python train.py --num_attention_heads=16 --num_key_value_heads=16 --norm_place="pre" --bias="none" --learning_rate=0.0142 --lr_mult_o=2.0 --beta1=0.93 --lr_head=0.0099 --warmup_steps=200 --schedule="wsd" --decay_fraction=0.59 --final_lr_fraction=0.05
Each number is 128 + 32 x the weight over its row's rms, rounded and kept within 0 to 255. Layers, rows and columns count from 0. The size above them is the row's rms in percent of the matrix's.

# layer 6 attention key, 512x256, rms 0.164, rows 480-511, columns 128-159
size [112 101  98 108 100  95  91  90  96  99  91  99 103 102  95  88 106 108 106  99 112 113 122  98 107 109 118 108 107 114 109 113]
[[ 57 142 102 109  96 122 103 188 109 163 115 142  62 145 101 123 176 123 112  80 107 118 106  69 124 113  93 159 153 128 139  96]
 [121  66  34 133 117 162 143 144 143 172 139  99 175 147  45 127 181  81  92 122 100 115 116 126  78  69 151 119  88 123 159 147]
 [158 104 154 141 135 162 154 163 128 133 124 189 133 184 159 124  85  95 125  99 150 155  87 130 152 151 105  77 179 118 124 136]
 [148 129 153 178 148  92 110 100 164  83 152 180 110 128  99  70  91 133 119  74 120 146 131 145 136 101 164  79 105 136 108 142]
 [191 130 124 143 151 148 188 110 129 154 146 161 166 120 104 158 100 117 213  97 157  97 114  87  72  99 151 144  94 140 124 128]
 [140 127 100 128 154 159  63 107 159 138 136 109 105 119 105 153 137 162  80 123  69 166 192 129 125 133  54 119 121 123 117 158]
 [145 138 161  84 136 124 132 182 141 181 126 121 114 167 115 109 167 108  95 144 167 109 131  65 142 114 148 131 134 162 172 164]
 [ 89 135 136 100 172 154  71 130 150 113 156  88 121  73 161 127  71 191 170 101 113 130 157 195 123 107 101 123 142 162  37 124]
 [ 96 108 102 143 126 156 106  91  97 105 158 146 142 121 101 119 115 135 112 134  62 154 146 220  96 133 117 101 105 110 120 118]
 [136  85 132  99 122  62 129 113 164 118 147 156 164  72  86 154 117 145 184 128 134 106 183 131 169 155 141 162 126 186  95  88]
 [157 171 176 107 122  58 132 112 182 139 106 120 172 141 124 132  99 118 140 183 134 128  18 137 105 196 153 158 122 156 110 149]
 [116  95 142 167 164  93 118 153 134 111 136  85 167 115 158 112 147  79 159 114 143 198 129 106 190 154 167  57 149  90 156 149]
 [177 139 115  42 167 120 103 183 128 199  94 144 128  76 127 115 103 151 122 115 137 137 133 166 154  79 203  92 123 179 136  94]
 [118 124  93 118 106 118 183 152 186 124 220 177 132 134  32 171 124 111 171 172 154 108 111 123 114 144 128  94 151 120 173 137]
 [ 88 104 161 135 133 123 121 144  67 128 116  57 141 164 119 171  94 177 123  95  62 154 141 138 115  90 140  98 156  82 183 110]
 [175 103  89 117 125 159 142  95  74 129  99 100 196 122 141 153 119 144 120 122 146 111 162 122  96 132 163 168 137 125  97 119]
 [ 54 121 171 122 122  95 173 107 157 104 106 143 146 153 156  83 153 169 109 131  83 114 181 131 147 137 141 163  87  82 144 144]
 [154 154 141 126  89 115 165 103  89  85  98 144 145 202 145 138 160 167 141 128 122 172 125  86 121 161  97 122 166 145 101 184]
 [117 185 160 136 130 141 176  97  58 196 125 138 178 118 109 164 129 129 139 138 111 154  57 119 176 108 109 130 127 151 138  95]
 [160 137 184  99 124 153  71  70  91 134 139  94 133  95 187 121 125 118 107 115 144 172 111 216 129 108 102 168 129 163 120 161]
 [101 100  95 120 138 130 118 110 124 147 166  45 100 156 112 144 166 176  77 154 150  77 155 160 126 120 149 122 125 180  54 110]
 [ 91  70 154 110 124 140  69 128 172  89 179 122 141  94  72  95 126 123 171 122 116 153 103 120 124 139 120 132 101 175  87 138]
 [138 138 116 183 174 115 168  37 112 126  87 135 131 198 120 149  80  85 117 135 171  83 127  71 141  53 140 177 116  84 140 145]
 [ 84 136  77 157 120 102 161 101  67 154 100 146 160  84 141 174 156 155 112 143  65 157 101 128 222  92 157  62 147 106 177 137]
 [167 113 120  83 181 153 174 112  92 121 100 112 118 141  96 156 145  98 138 192 146  84 117  90 139 136 129 150  63 151 135 109]
 [131 116  85 114 168 121 129 102  94  60 114 115 123 115 104 170 148 175 140 155 124  83 146  97 142  83 133 144 124 131 100  72]
 [ 98  72 145 105 121 150 122 155 105 156 118  83 101 123 119 106 103 165 132 136  62  76 123  83 180 112 134 117 170 121 160 141]
 [106 122 198 170 134 120 143  85 165 106 119 116 120 128 137 125 115 112 100 101 180 132 121 112 144 132 128  89 131 155 143 133]
 [141 103 127 157  86 114 158 131 115  94 125 144 184 172 180 111 178 115 140 112 155 152 130  94 146 183 143 128 130 117 161 109]
 [142 123  96  74 118 166  94 144 200 166  83 107 141 117  98  51 162  85 184 103  91 151 107 166 127  52  82 101 159 117 132 110]
 [119 119 153  91 174 132 141 118 125 144  86 122  61  82  92 196 129 179 134 153 125 103 196 126 113 111 147 105 112 134  91 178]
 [155 140 136 123 114 155  77 152 187  44 123  83 159 155 132 112 181 168 173 114 176 134 132  88 137 130 100 144 142 180 115 154]]
# layer 6 attention query, 512x256, rms 0.158, rows 481-511, columns 128-159
size [117  87 106 100  93  76 100  95  96  93  92  98  94  97  89 109 116 109  99 109 112 108  96 109 111 115 109 104 113 111 111]
[[129  75 158 102 134 111 166 110 130 111  96 140 144 118 150 150 119  88 190  85 164  71 150 102  67 156 115 153 165 179 109 168]
 [153 115 172 137 107 140 145 131  94 118 138 132  92 116 128 119 143 138 153 118 128 102  73 135 145  95 112 152 142  98 101 108]
 [131 151 114 187 177 151 120 165 160  86 147 106 114 145 156 158 210 109  59 127 121 161  93 146 163 142 172 171 137 123 138 153]
 [111  99 120  88 129 148 126 127 137  95 108 108 146  94 143 151  94 129 124  74 182 128 211  86 127 108 103 106 113 119  81 139]
 [ 86 112  97 116 151 135 118  68 181 157 137  97 114  81  85 120  75 163 123 171 127 128  92 131 134 204 136 112 120 117 139 158]
 [116  91 158 132 135 146 130 173 175 118 117  50 107  81 162 176 106 112 135 125 132  64 114 106 117 112 136 104 113 128 158 128]
 [146 126 121 213 176 124 141 138 138 138 130 140 167 216 145 113 145 164 157 105  48 167 113 131 117 129 134 124 210 160 151 153]
 [168 139 139  92  97 132 159 100 194 101 124 179 103 114 154 140 131 124 144  91 134 125 151 213 101  92 126  99 149 140 143 125]
 [136  94 113 206 132 111 135 164 126  88 136 118 180 161  98  84 229 129  77 167 128 156 132  85 103 167 143 154 137 131 103 153]
 [109  91 120 164 111 135 157 131 129  44 125 134 121 105 124 142 127  99 131  95 110 116 206  88 105  72  97 129 147 135 131 152]
 [ 89 136 111 116 136 114 128  93 153 193 140 139 195 155  94 154 152 166 126 137 181 121  53 120 152 152 195 184 108  89  86 122]
 [168 122  69 138 128  87  65 120  83 125 125 130 114 123 157  98 174 109  52 210 124 161 102 135 134 130 135 138 162 186  99  80]
 [119 112 128  65  70 132 142 170 139  53 171  75 145  80 153 141 145 112 108 120 154 163 124 130 126 118  56 147 141 122 121 156]
 [143  95 137 156 109 118 155 142 127 105 156 167 118 159 127 160 132 133  45 181 154  96  29 168 157 121 147  89 164  91 129 144]
 [ 85 159 169 169 124 128  99  81 119 148 157 166 162 115 129 115  84 140 198  95 177 124 136  75 131  31  12 156  91 136 126 118]
 [132  87 106  80  98 105 150  49 106 103 130 127 127 111 117 165 135 180  60  76  98 135 159 157 168 134  85 112 125 118  95  89]
 [110 114  54 114  81 137  66 129 106 138 158 155 139 140 103 138  94 127 145 165  96  96 118 126 148  90 128 119  96 101 163  50]
 [150 101 142 175  81 122  87 117 126 169 139 156 158 173 137  63 122 167 124 138 154 159 145 155 152  77 135 149 143 175 153 138]
 [138  73  68 127  97 151 161 145 143 163 118 202 151 156 102 140  75 109 137  48  78 106 174 142 146  91  61 124 139 182 133  93]
 [106 140  56 139 135 173  88 118 110 118 151 116 188 123 142 166 169 102  70 164 148  83 106 160  79  64 214  94  93 100 125 125]
 [120  82 143 150 130 125 162 234 167 141 135 212 130 147 154  91 169 169  91  53  74 142  84 156 132 158  93 157 131 183 120 153]
 [ 92 125 132 129 169 157 122 106 102  79 228 143  89 162 160 113 168 107 144  66 101  95  69 165 142 130 112 152  90  81 191  95]
 [164 163 166 135  62 116 139 146  94  90 177 139  80 156 111 167 107 145 128 145 130 119  73 152  91 176 164 120 137 122 123 163]
 [178 139  88  78 122 118 123 102 107 132 101 203 179 125 141 153  84 140 153 168 130 113 164 128 132 104  92 145 127 147 176  81]
 [143 122 103 128 146 107  97 135 111 134 135 181  93 146 139 128 148  56  94 166 105 145 148 143  71 140 160  73 137 172  94 102]
 [159  76 172 137 177 160 177 136 157 109 136 136  83 160 132 122 130 173 116 170 127 118 124 111  73 141 115 135 123  83 152  75]
 [116 112 164  91 128 107 218 131 100 156  76  81 147  89 107 147 129 187 149 107 107  95 118 106 108 186 116 138 116 101 172 105]
 [144  89 112  43  96 135 176  86 165 175 134  85 143 139 119 105 123 177  70 199  91  96 159 123 168 126 151 153  79  92 145 145]
 [158 124 103 136 147 160 145 155 145 163  95 112 156  96 161 173  80 120 116  88  82 119 104 109 126 131 122 170 167 141 133 118]
 [142 184  97 163 135 164 144 130 148 193 130 138 144 173 128 116 116 117 188 131 100 118 164 113  73  94 115  99 118 112 198 178]
 [116  98  94 213 105  90 135 160  84 156 102 174 110 129 161 169 107 158  66 100 135 118 123 117 185 146 143 126  79 127 125 151]]
# layer 6 attention value, 512x256, rms 0.159, rows 480-511, columns 128-159
size [109 100 107 112  90  98 104 103 111  98  99 106 106  98 105  95 106 115 103  99 107 108 101 105  95 104 104 117 105 103 102  96]
[[ 92 149  87 123 136 146 142 163 189 138  80  82 117 107 109 124 159 166 112 114  76  72 119 121 115  40  74 171 138 140 191 112]
 [114 142 152  92 113 125 130 118 163 115 164  73 148 182 104 138 148 117 111 128  85 130  78 134 125  83 109 124 144 100  84 132]
 [ 90 165 152 117 160 116  87 185 184 121  83 101 124 109 144 106 126 104 193 110 145 191 134 195 108 107 140  88  90 140 113 101]
 [139  92  81  96 118  85 112 174 121 120  61 148 180 193 152  99 105 117  26  84 156 135 138 116 110 208  90 139 145 128 135  90]
 [137 104 169  59  98  94 154  76 124 133 203 147 128 158 178 101 127 151 125 152  98 173 178 131 119 119 137 182 195 114 120 125]
 [184  96 112 137 124 162 126 123 148  94 182 170 155 180  92 103 164 150 157 143 120 144 198  92 152 122  86 117 107 168 123 149]
 [127  91 113 142 155 159 116 195 151 173  91  35 150 131 137 115 137 124 162 102  85 115  75 106 116 127 180 137 168 140 113 120]
 [198 148 134  92 164  88 114  83 179 151 139 165 103 101 161 188  80 134 139 134 107 130 106 188 156 136 116 120 104  62  51 135]
 [ 93 124 116 134 121 123 136 110 132 146 200 202 141 187 125 116 103 116 160 138 165 137 173 117 101 209 116  93 118 119 171 130]
 [107 137 113 140 129  67 105 144 141 119 153 109  87 157 132 132 129 117 124  68 135 115 104 181  91 143 134 125  77 163 125 178]
 [164 131 101 166 135 133 165 157  74 141 136 105  99  79 144 123 130 136 192 102 171 158 135 127 123 171 124 126 160 195 148 119]
 [131 156  98 163 151 118  98 148  94 139 114 137  59 118 175  65 131  93 131  67 116 118 132 118 134 158 131  47 106 174 131 154]
 [107 104 121 155 177 161  89 118 149 155 181 142  84 144  93  81  98 189 142 181 103 135 193 182 142 162 136 114  65 167 119 163]
 [132  83 138 149 123 171 122 122 102 132 121 167 127 109 119 116 126  60  79 178 113 144  74 107 135 150 132 126 132 167 140 160]
 [ 56 152  97 110 129 147 143 127 175  72 134  89 107 103 161 141 162 158 152 105 144  75 107 112 112  89 109 191 118 108 120 163]
 [144 118 114  82  90 201 131 131 147 115 101  70  99 143 120 138 145 148 175  89 142 102 169 149 111 129 173  56  92 104 112 126]
 [157 111 138 174  85 167 123 153 154  95  47 149 121 216 129  87 122 170 122  76 152 171 110 154 135 147 173 140 137  89 186 127]
 [128 120 146 171 106 149  95  89 142 126 102 149 116  99 223 129 144 110 133 140 112  66 122 129 157 128 160 142 180 113 102 126]
 [156 136 137 157 124 171 131  63 191  93 134 152 119  95 145 138 116  80 135  96 125 163 106  55 156 102 150  70  90 154 156 130]
 [131 137  92  95 170 108  76 167 209 117 170 134 157 122 105 131 133 199 121 113 149 127 189 126 138 167 155 116 134  76 103 157]
 [119  92 133 103 135 104  92 140 182  94 153  75 139 119 153 182 104 128 129 123 112 116 120  79 164 168 115 123 166  94 121 186]
 [153 208 117 134 102 146 111 145  92 115 107 145 131  87  93 176 147  77 135 171  84  54 131 123 154 124 129 170 166 130 102  86]
 [125 150 171 106 147 100 207  89 192 111 135 124 144 174 130 137 175 198 149 199 109 142 141 124 123  78 143 130 162 171 131  57]
 [164 126 100 140 121 125  85 101 138 137 166  94 129 139 100 109 129 133  97 110 131 136 116 161 138 123 105  93 111  82  93 164]
 [132 140 168 120 125 120 122 148 161 149 101 124 120 134  76 219 114 167 111  97 203 143 121 136 161  86 161 106 159 143 133  28]
 [123  88 128  95  89  90  67  77  87 109 168 147 150  63 143  69  98 152  92 126 134 121 185 166 117  71 157 174 130 103 136 168]
 [169 130 182 143 156  74 100 124 126 127 150 167 146  98  98 133  98 118 120 172 136 164 123 205  91 128 184 109 161 153 111 107]
 [ 82 103 128  98 101  76 136 170 144 155  92 118 111 109 150  68 128  99 149 101  99  44  97 124 124 141 122 135 136 135 113 151]
 [129 107 124 121 126 194 117 174 152 135 115 117 167 136 116 100 106 120  76 210 126 129 153 163 156 144 105 122  94  68 157  93]
 [114 165 116 133 155 136 132  99 100  94  94  94 161 123 141  49 118  99 141  88 148  95  99 134 126 123 102 129 125 118 132  99]
 [145 148 105  81 105 111 182 124 125 141 150 130  98 133 142 158  95 120 118 149 148  81 174 113 115  98 140 152 132 122  87 177]
 [114 107 125 136 111  88 208  95 175 172 114  83  84 158  71 208 131 108 128  72 153  89 100 155 146 122 140 126  80 159 109 123]]
# layer 6 attention output (transposed), 512x256, rms 0.21, rows 480-511, columns 128-159
size [108  96 108 106  88  96  99 100 105  97  98  99 107  93 107  96 103 110 102  96 101 106  96 106  88 105  97 111 105 100  99  96]
[[173 165  68 123 124 117 137  56 114 129  65 134 125  98 125 117 114 153 119 135  86 129 156 100 105 190 148  86 162  96 164 197]
 [171 122  77  82 109 151 115 125 145  87  58 136  92  67  70  86 161 113 148  96 115 116 155 144 103 130 113  96 171 154 154 130]
 [150 115  76 167 130 174 142 117  80 139 190 180 135 104 136 166 163 121 137 126  79 132 116 130 130 144 120 174 127 172 153 127]
 [156 141 159  84  91 101 137 165 121  90 176 124  63  63 130 124 125 131 151 234 109 131 128 149  77 116 133 120 111 104 101 194]
 [113 120 130 135 100  88 148 104  68 109  62 170  67  72  55 149 144 125 123 146 157 108 121  93 103  96 120 147  90  72 125 134]
 [157 165 123  82 113 136 139 131  79 154 154 114 140 126 143 138 133 141  76 166 129 168 124  81  57  98 100  84 138 137  91 110]
 [132 104 107 183 152 116 104 145 130 154 133 186 174  95 108 111 145 114  80 154  49 172  90 116 111 122  93 161 153 161 141 150]
 [104 165 136 144 108 146 129 173 102 107 127  58 127 170 100 104 124 102 165 160 141 130 122 112 225  89 114  84 128 116 142 130]
 [113  94 182 104 164 121 104 189 131 144 136 126 112  99 139 147 128 135 173 147 155  68 124  91  93  46 125 159 155 121 125  69]
 [113 177 167 137 162 157 190  87  97 117 157 133  72 124  86 143 165  92  64  82 149 115 145 118 162 152 105  64 125 152 105 186]
 [109  96 103 134 103 118 127 157 122 134 115 141 106 106 134 141 146 155  37 138 172 122 147  94 140  70 119 127 132  63  78 137]
 [131  93  98  91 109 174 144 151 132 124 104 135 116 129 119 183  57  20  98 143 146 172  90 157 162 123 151 155 133 151 155 140]
 [110 167 119 130 133 114 129 140 101 137 106 104 108 131 153  89 112  42 130 158 199 182 111 120 132 150 131  60 166  98  87 133]
 [ 98 142  88 111 175 167 116  82  83 133 150 109 175 132  90 137  68 123 139 151 133 117 106 147   2 133 221 128  70  56  81 110]
 [167 100  81  92 141  75 185  80 111 144  94 140 105  75  76 129 120  97 161 164 132  83 147 155 156  92 160 170 169 165 151 162]
 [161 126  87 119 147  94 141 114 169  75 116 169 143 139 129 110  69  87  89 117 182 167 136 160 159 130 117 117 104 178 169 139]
 [154 148 134  97 150  73 140 154 147 139 146 138 164 115 143 135 139  83 129 178 153 112 153 102  78 105  69 155 123 145  25 109]
 [ 33 120 129 109 138 142 193 126 149 171 131 138 130  58 142 118 127 159 151 133  96 126 141 101 129  55 124 118 197 162 190 184]
 [108 134  48 118 152 127 141 132 103 152 128  75 122 147  98 160 142 120 141 148 127 123 125 208 160 111 173 144 146 119  51 138]
 [148 113 173 136 118 133 175 138  74 164  89 100 144  96 154 125 112  79 141 134 123 117 100  70 132 107 114 150 140  81 120 145]
 [107 110 175 180 124 192 117  72  47 136  81 108 146 104 110 150 116 193 152 130 112  73 114 113  76 135 147 133  94 117 165 124]
 [ 72  83 161 104 182  80 174 130 180 213 139 106 136  97 160  71  83 130 147  99 113 110 140 150 122 150 178  88 153  86 151 182]
 [141 175  72 137 148 102 188 159 161 148 107 105 139 168 142  57 136 122 140 146 144  85 146 158 160 126 104 133 109 101 104 164]
 [138 107 139 111 142 108 126  69 130  76 148 178  80  97 151 104 144  64 116 161 178 174 158  61 116 155 129 179 153 176 110 108]
 [199 136  98 113 169 200  83 136 116  83 122 142 190 215 171 134 118  93 132 138  86  93 146 149 129 140  95 145  79 104 105 157]
 [113 229 186 178 161 131 195 128 136 152 111 132  87 160 153 161 168 134 113 136 172 123 100 137 158 154 124 109 152 121 125 149]
 [122 107  78 115  77 186  83 162  81 162 173 114  64  97 106 187 106 160 147 105 149 148  86 134 193 151  68 103  82 153 114 152]
 [102 125 145 120 154 127 136  88 106 140 116 125 116 123 121 162 175 129 123 111 130 123 131 125 169 109 113  90 139 183 115 136]
 [111 104 124  90 120  94 138  91  34 138 149 171  91 132 142 101 144 143 168  73 223 173 146 166 105 106 136 168 189 167 120 121]
 [132 142  84 102 145 102 139 130 191 101 125 122 174 124 100 149 116 135 125 135 112 135 117 117 120  95 133 153  95 109 111 149]
 [123 176 164 139 160  80 136 113 104 131 125 131 118 155 135 134 129 111 100  65  81 133 124 112 116 184 178 102 149 122 147 119]
 [209  82 157 146 177 164  80 205 114 164 146 119 124 157 136  87 188 148 134 139 148 107 136  92 176 145 107 145 108 136  88  94]]
# layer 6 MLP up, 1024x256, rms 0.164, rows 0-36, columns 128-159
size [ 89  94 109 110 114  94  92 118 105  53  81 112 113 111 111 106 103 105 104  62 105  93 115  99 124 104  83  96  98  57 106  78 119  89  88 107 110]
[[109 109  93 108 105 194 106 145 125 170 166 145 117 180 126 103 131 110 124 127 105 155 127 153 192 144  94 172 120 106 104 129]
 [118 104 215 153  95 136 187 107 177 116 179 143 129 112 109 118 119  43 140 120 107 158 114 107 158  81 100 123  84 134 129 115]
 [123 124  84 137  59 127 129 127 176 175 136 156 152 157 154  39  89 181 113 161 114 149 159 145 139  75  85 131 124 147 159 186]
 [ 98 173 119 196 123 120 141 121  84  52  76  71  92 108 105 122 104 132 119 174 104 152 150 207 121  87  81 107 123 186 158 123]
 [107  98  95 130 129  93 156 106 153 106 133 205 103 158 129 131 142  97 127 150 163  93  82 170 108 143 190 121 106 102 105 125]
 [137  99 169 185 135 112 176 185  95  85 126 171  97  99  73  81 108 109 106 138  99  76  86 162 127 150 139 120 112 170 128 144]
 [120 118 151  78 186  92 130 134 107 118  83 166 113 130 124 127  59 142 127 207 123 125  65 123 128  99 131 136 143 115 162 140]
 [115  88 160 152 122  79 130  65  73  67 133 122  81 122 175 135 131 105 145 139 105 148 151  95  97  93 152 138 127  77 203 106]
 [ 79 106 131  32 149 151  90 141 124 103 106 184 112 134 146 116 211  86 107  75 111 169 103  85  92 128 169 107 117  87 122 167]
 [ 95  81 160 119 169 111 101 104 152  85 120 114 121 149 122  51 122 136 126 117 114 153 179 157 171 172 147 137 123  85 104 199]
 [100 130 111  97  75 123 131 112 130 128 151 163 181 133 135 109 169 170 118 137 135 183 122 120  76 108 166 148 146 130 131 145]
 [138 122 188  98 132 162 124 131 221 184 188 112 140 125  88  79 118 137 134 151 141 133 105  86 139 104 191 141  63  95 154 136]
 [ 77 147 121  57  76 172 144  93 167  41 131 103 118 132 112 143  67 151 162 154  95 158 133 132  83 115 195 140 133 130 139 144]
 [ 98 129 172 145 133 102 155  96 129 144  72 161 117 162 116 108 150  83 116 115 121 204 146 141 124 128 174 150 142  97 143  79]
 [128  84 169 136 158  63 162 116 134 122 119 180 178 144 130 111 165  60  73 108 116 143  91 104 160 157 112 148 156 137  98 139]
 [122 193 117 138 160 164 103 102 196 134 157 133 113 128 196 105 134 193 143 145  58 134 163 124 112 155 125 177 110  90 199 213]
 [131 128 156 102 117 110  34 126 149 142 150 104  81 113 112 106 142 119 155 157 137 107 104  52 158 122 181 139 221 145  72 152]
 [ 89 182 179  81 108  96 153  94 139 166  91 117 156 169 108 104  96 146 160 109 130 167 115 160 140 141 133  85 154 193 185 136]
 [ 83  82  88  94  90 143 165 127  90 110  99  96  78 130 100  68 150 123 101 106 100  84 118 131 151  43 187 106 112 114 102 150]
 [171 161 116  69  98 189 140 125 178 110  87 197 119 121 146 142  84 137 127 178 156 147 111 114 104 163 155 204  94 158 127 185]
 [ 69  93 121 105 146 156 109 144 127 151 155 108 122 106  98 138 178 127 108 172 201 152 133 152 138  96 138 104  97 139  86  63]
 [113 127 118 146 178 126 110 140 138 121  74 143 122 124 166 118 132 104 159 137  72 128 174 119 116 147 100 120 103 145 118 113]
 [181 100  78 114 110 110  90 123  90 169 116 180 101 157 100  97 119 160 136 137 127 181 140 148 100 164 110 186 199 131 156 157]
 [ 93 110 105  48 109 126 159 141 145 157 164 157 146 160 112 119  87 135 116  92 151 143 130 135  78 181 112 154 144  99 205 171]
 [126 195  99 169 109 137 135 182  91 159 125 172  90 154 153 127  83 105 181 156 183 103 100 145 126 154 194 163 138 107 143 151]
 [167 158  97 124 128 107 159 119 147 128 131 153 164 164 141 131 110 164  84 177 152 141 111  77 164  87 160 159 113 167 158 101]
 [113 143 190 153 175  93 110 143  96  96 189 226 123 170 128 118 131 134  76 168  99 170 130 135  98 160 107 123 140 112 150 140]
 [182  76 128 131 155 113 119 186 177 116 110 145  89 141 121 124 111 154 173 133 105 160  77 137 130 144 154 144 187 132 146 140]
 [125 171 101 192 163  90  74 125 121 150 177 142  60 149 125 140 107 147 170 145 127 114 114 121 146 143 104  80 155 121 146 195]
 [132 142 190 125 119 124 110 123  87 110 165 146 118 172 154 142 130 135 187 152 132 175 103 152 124 151 117 126 149  58 128 104]
 [100  64  90  85 201 126 151 134 176 118 121 105 106 155  88 101 118 106 110 140  69  98 181 122 136 185 118 140 153 114 129 161]
 [159  93 175 166 132  64 114  93 108 117 116 109 109 137 154 122 100 162 111 100 164 111 204 153 104 114 161 137  72  86  99  55]
 [154 132 102  87 120  86 154 125 140  23  90 149 132 149 143 178 142  96 108 127 139 114 121 140 159 172 129 118  86 115  38  83]
 [141 148  98 103 123 164 163 127 116 139  95 110 130 160 165  89 169  46 154 135  79 147 106 120 163 157 136 172 177  85 207 121]
 [ 71  62 158 158 113 152 185 161 130 115 169  90  84  85 154  94  49 109 103 171  97 122 114 207 102 107 135 110 128 126  93 167]
 [ 72 125  84  83 104 119  99 128 155 140 173 155 127 191 147 112 112 121 137  83 142 145 145 126 113  22  84  92  94 166 154 145]
 [166 113 100 141 147 124  88 133 105 140 127 108 144 140 200 177 163 158 191 162 108 142 140  68 130 119 200 127 126 114 117 136]]
# layer 6 MLP down (transposed), 1024x256, rms 0.0799, rows 0-35, columns 128-159
size [ 87  85 113 114 114  89  91 125  96  47  77 113 145 100 112 106 120 102 122  56 101  91 136  98 123 107  74 104  96  50  95  68 119  88  73 105]
[[154 127 153  66 144 140  85 147 129 152 128  94 110 141 125 125 158 120 126 140 141  91 155  94  83 108 114 159 180  93  87  99]
 [130 120 139 106  85 188  83 109 131 139  68 157 127 138  49  47  39  97 114 141  67 116  96 115  94 170  59 122 146 139 153 110]
 [167  92  99 156  79 139  89 128 128 151 112 193 147 118 134 111 120 118 170 174  85 159 149  33 162 130 147 135  79 126 121 103]
 [ 86 154 126 121  74  97 150 128 135 148 110 125 118 127 175 131 103 126 163 143 117 189 160 165  94 166 172 192  81 166  32 125]
 [138  70  93 125 126 188 195 133 115 148 119  95 144 199 168 130  87  89  68 181 116 107 158 140  90 138 150 113  46  99 126 147]
 [ 58  64 122 126 155 147 115  98 163 123 126 143 129 137 156 150  65 126 117 145 198 121 146 137  79  42 130 147 146 139 119 149]
 [129  77 169 123 111 163 130  84 120 119 149  99 129  94 115 129 107  46 133 129 129  73 112 144 123 109 145  94 120  86 122  99]
 [150 181 138 152 117  86 104 164 147 135  83  93 100 124 132 161 133  84 142  83 132 125 123 115 122 144 172 112 124 101  64  61]
 [125 115 115 147 114  72 156 121 112 159 144  87 194  75 135  88 155 123 151  89  92  77 194 193 124 133 140 133  58 121 118 137]
 [101 143 174 125 103 143 135 152 133  96  82 121 141 190 133 122 131 104 129 144 119  65 155 105 162 100 126  69 136 158 181  57]
 [ 91 151 102  74 178 166 102 139 148 133 141 116 112 102 109  98 172 122  78 138  14  86  78 170 182  75 113 132 193  87 166 105]
 [161 173 116 160 171 108 104 147 143 146 150 163 147 104 105  96 133 100 159 129  91 116  61 107 126 118 179 106 169  93 107 105]
 [155 178 108 141 116 165  69 127 125 143  33 141 174 207 118 148 161  88 113 106  70  97 128 114 118 157 156  99 149 161 181 138]
 [120  81 151 123 134 121 122  67 116 109 115 145 154 195 128 156 176 138 102 164 125 133 135 158 158 178 161 161 124 106 100 105]
 [132 119 164 148 180 119 165 154  89 114 117 144 163  78  98 142 133 109 111 116 131 135 133 109 158 157 117  79  86 123  77 140]
 [138 185  97  27  74 153  86 164  25 118 148  59 170 120  96 120 147 106 114 181 135 107 151  69 100 155 100  99 132 175 127  64]
 [130 140 121  97 152 143 142 185 100 103 171 137 165 146 140 108 115 192  42 174 142  91 143 191  98 124 130 127 133 123 163 140]
 [238 185 157  75 152 136 133 171 140 138 109 125 130  83 112 193 122 119 170 107 147 122  83 177 117  97 110 122 152 121  92 129]
 [123  98 118 120 152 144 187 119  36 175 109 101 144  82 101 142 135 140 121 104 109 150 186 169 118  48 110 159 114 130  46 145]
 [164 134 182 176 105 116 142  98  89 144 139 137 121 124 120 111  80 161 147 179 134 113 113 136  95 141 171 160 123 186 222 136]
 [122  85 142 150  61 122  68 143  45 146 121 172 116  91 178 110 127  69  76  86 142  94  24 177 158 203  70 100 114 145 124  78]
 [112 160 153 111 141 125 137 162  88 153 129  91 130 137 105  96 180 122  68 128 103  86 146 114 130 121  96 110 138  87 127 154]
 [114 139 115 104 119 163 143 115 154 131 129 113 152 173  68 124 132 135  94 104  90 158  76  99 171 113 179  58 113 126 127 123]
 [145 209 199 117 129 152 106  72 176  95 149 156 172  90 116 115 109 134 205 157 190  88 154 126  64 152 106 109  46  86 116  69]
 [115 190 102 111 144 185  82  98 103 132 178  96 136 147 107 148 139 124 115 125 148  93  57 156  91 136 119 151 128 121 161 182]
 [ 99 121 116 154 118 117 164 124  97  70 183 112  88 110 112 130 139 144 129 180 158 108  94 116 131 105 124 125 113 141 107 121]
 [123 154  69 151 194 119 107 203  63 100  99 184 132 141 150 113 117 131 124 124 147 116 163 162 150 150 149  92 132  88  90 158]
 [208  87 166 149 154 149  96 206 123 142 171 154 119 156  80 134 118 115 110  90 139  79  92 168 126 142 175 121 150 131  70 136]
 [ 90  81 151 144  94 169  59  95  97 148 132 154  93 122 157 196 177 142  69 139 136 172 116 119  58 125 129 134 148 143 134 139]
 [149 151 148 105 137 112 129  73 132 105 110 143  91  52 159 160  94 138 148  87 133 137 153  85 149  73  65 150 110 145 110 117]
 [141  81 153 133 120 186  83  79 121 115 141 116 151 115 149 136 108 114 102 171 141 106 159 124 178 177  80 124 123 135 151 146]
 [142  95 116 167 133 178 145 133 134 221 122 151 110 108 177  79  98  99 142 100  84 122 126 112 112 130  74 187  89 147 131 150]
 [121 136  71 157 122 181 120 135  79 162  70 163 105 144 124 126 116  87 106  97 122 143  92 120 100  47 121 146 154  91 138 136]
 [112 179  82 178  98 140 172 114 190 171 170 128 149 102 153 132 160 158 160 107 101 122  69 173 126 113 147 102  95 120 109  81]
 [127  70 127 116 181 108 145 108 115 146 140 133 191 102 104 134 167 123 133 122 134 162 114 115 153 149 140 206 130  95  37 104]
 [168  69 176  79 149 118 116 147 111 143 171  99 160 116 106 105 121 136 106 123  38  96 118  85 104  62 105 143 109 125 147 130]]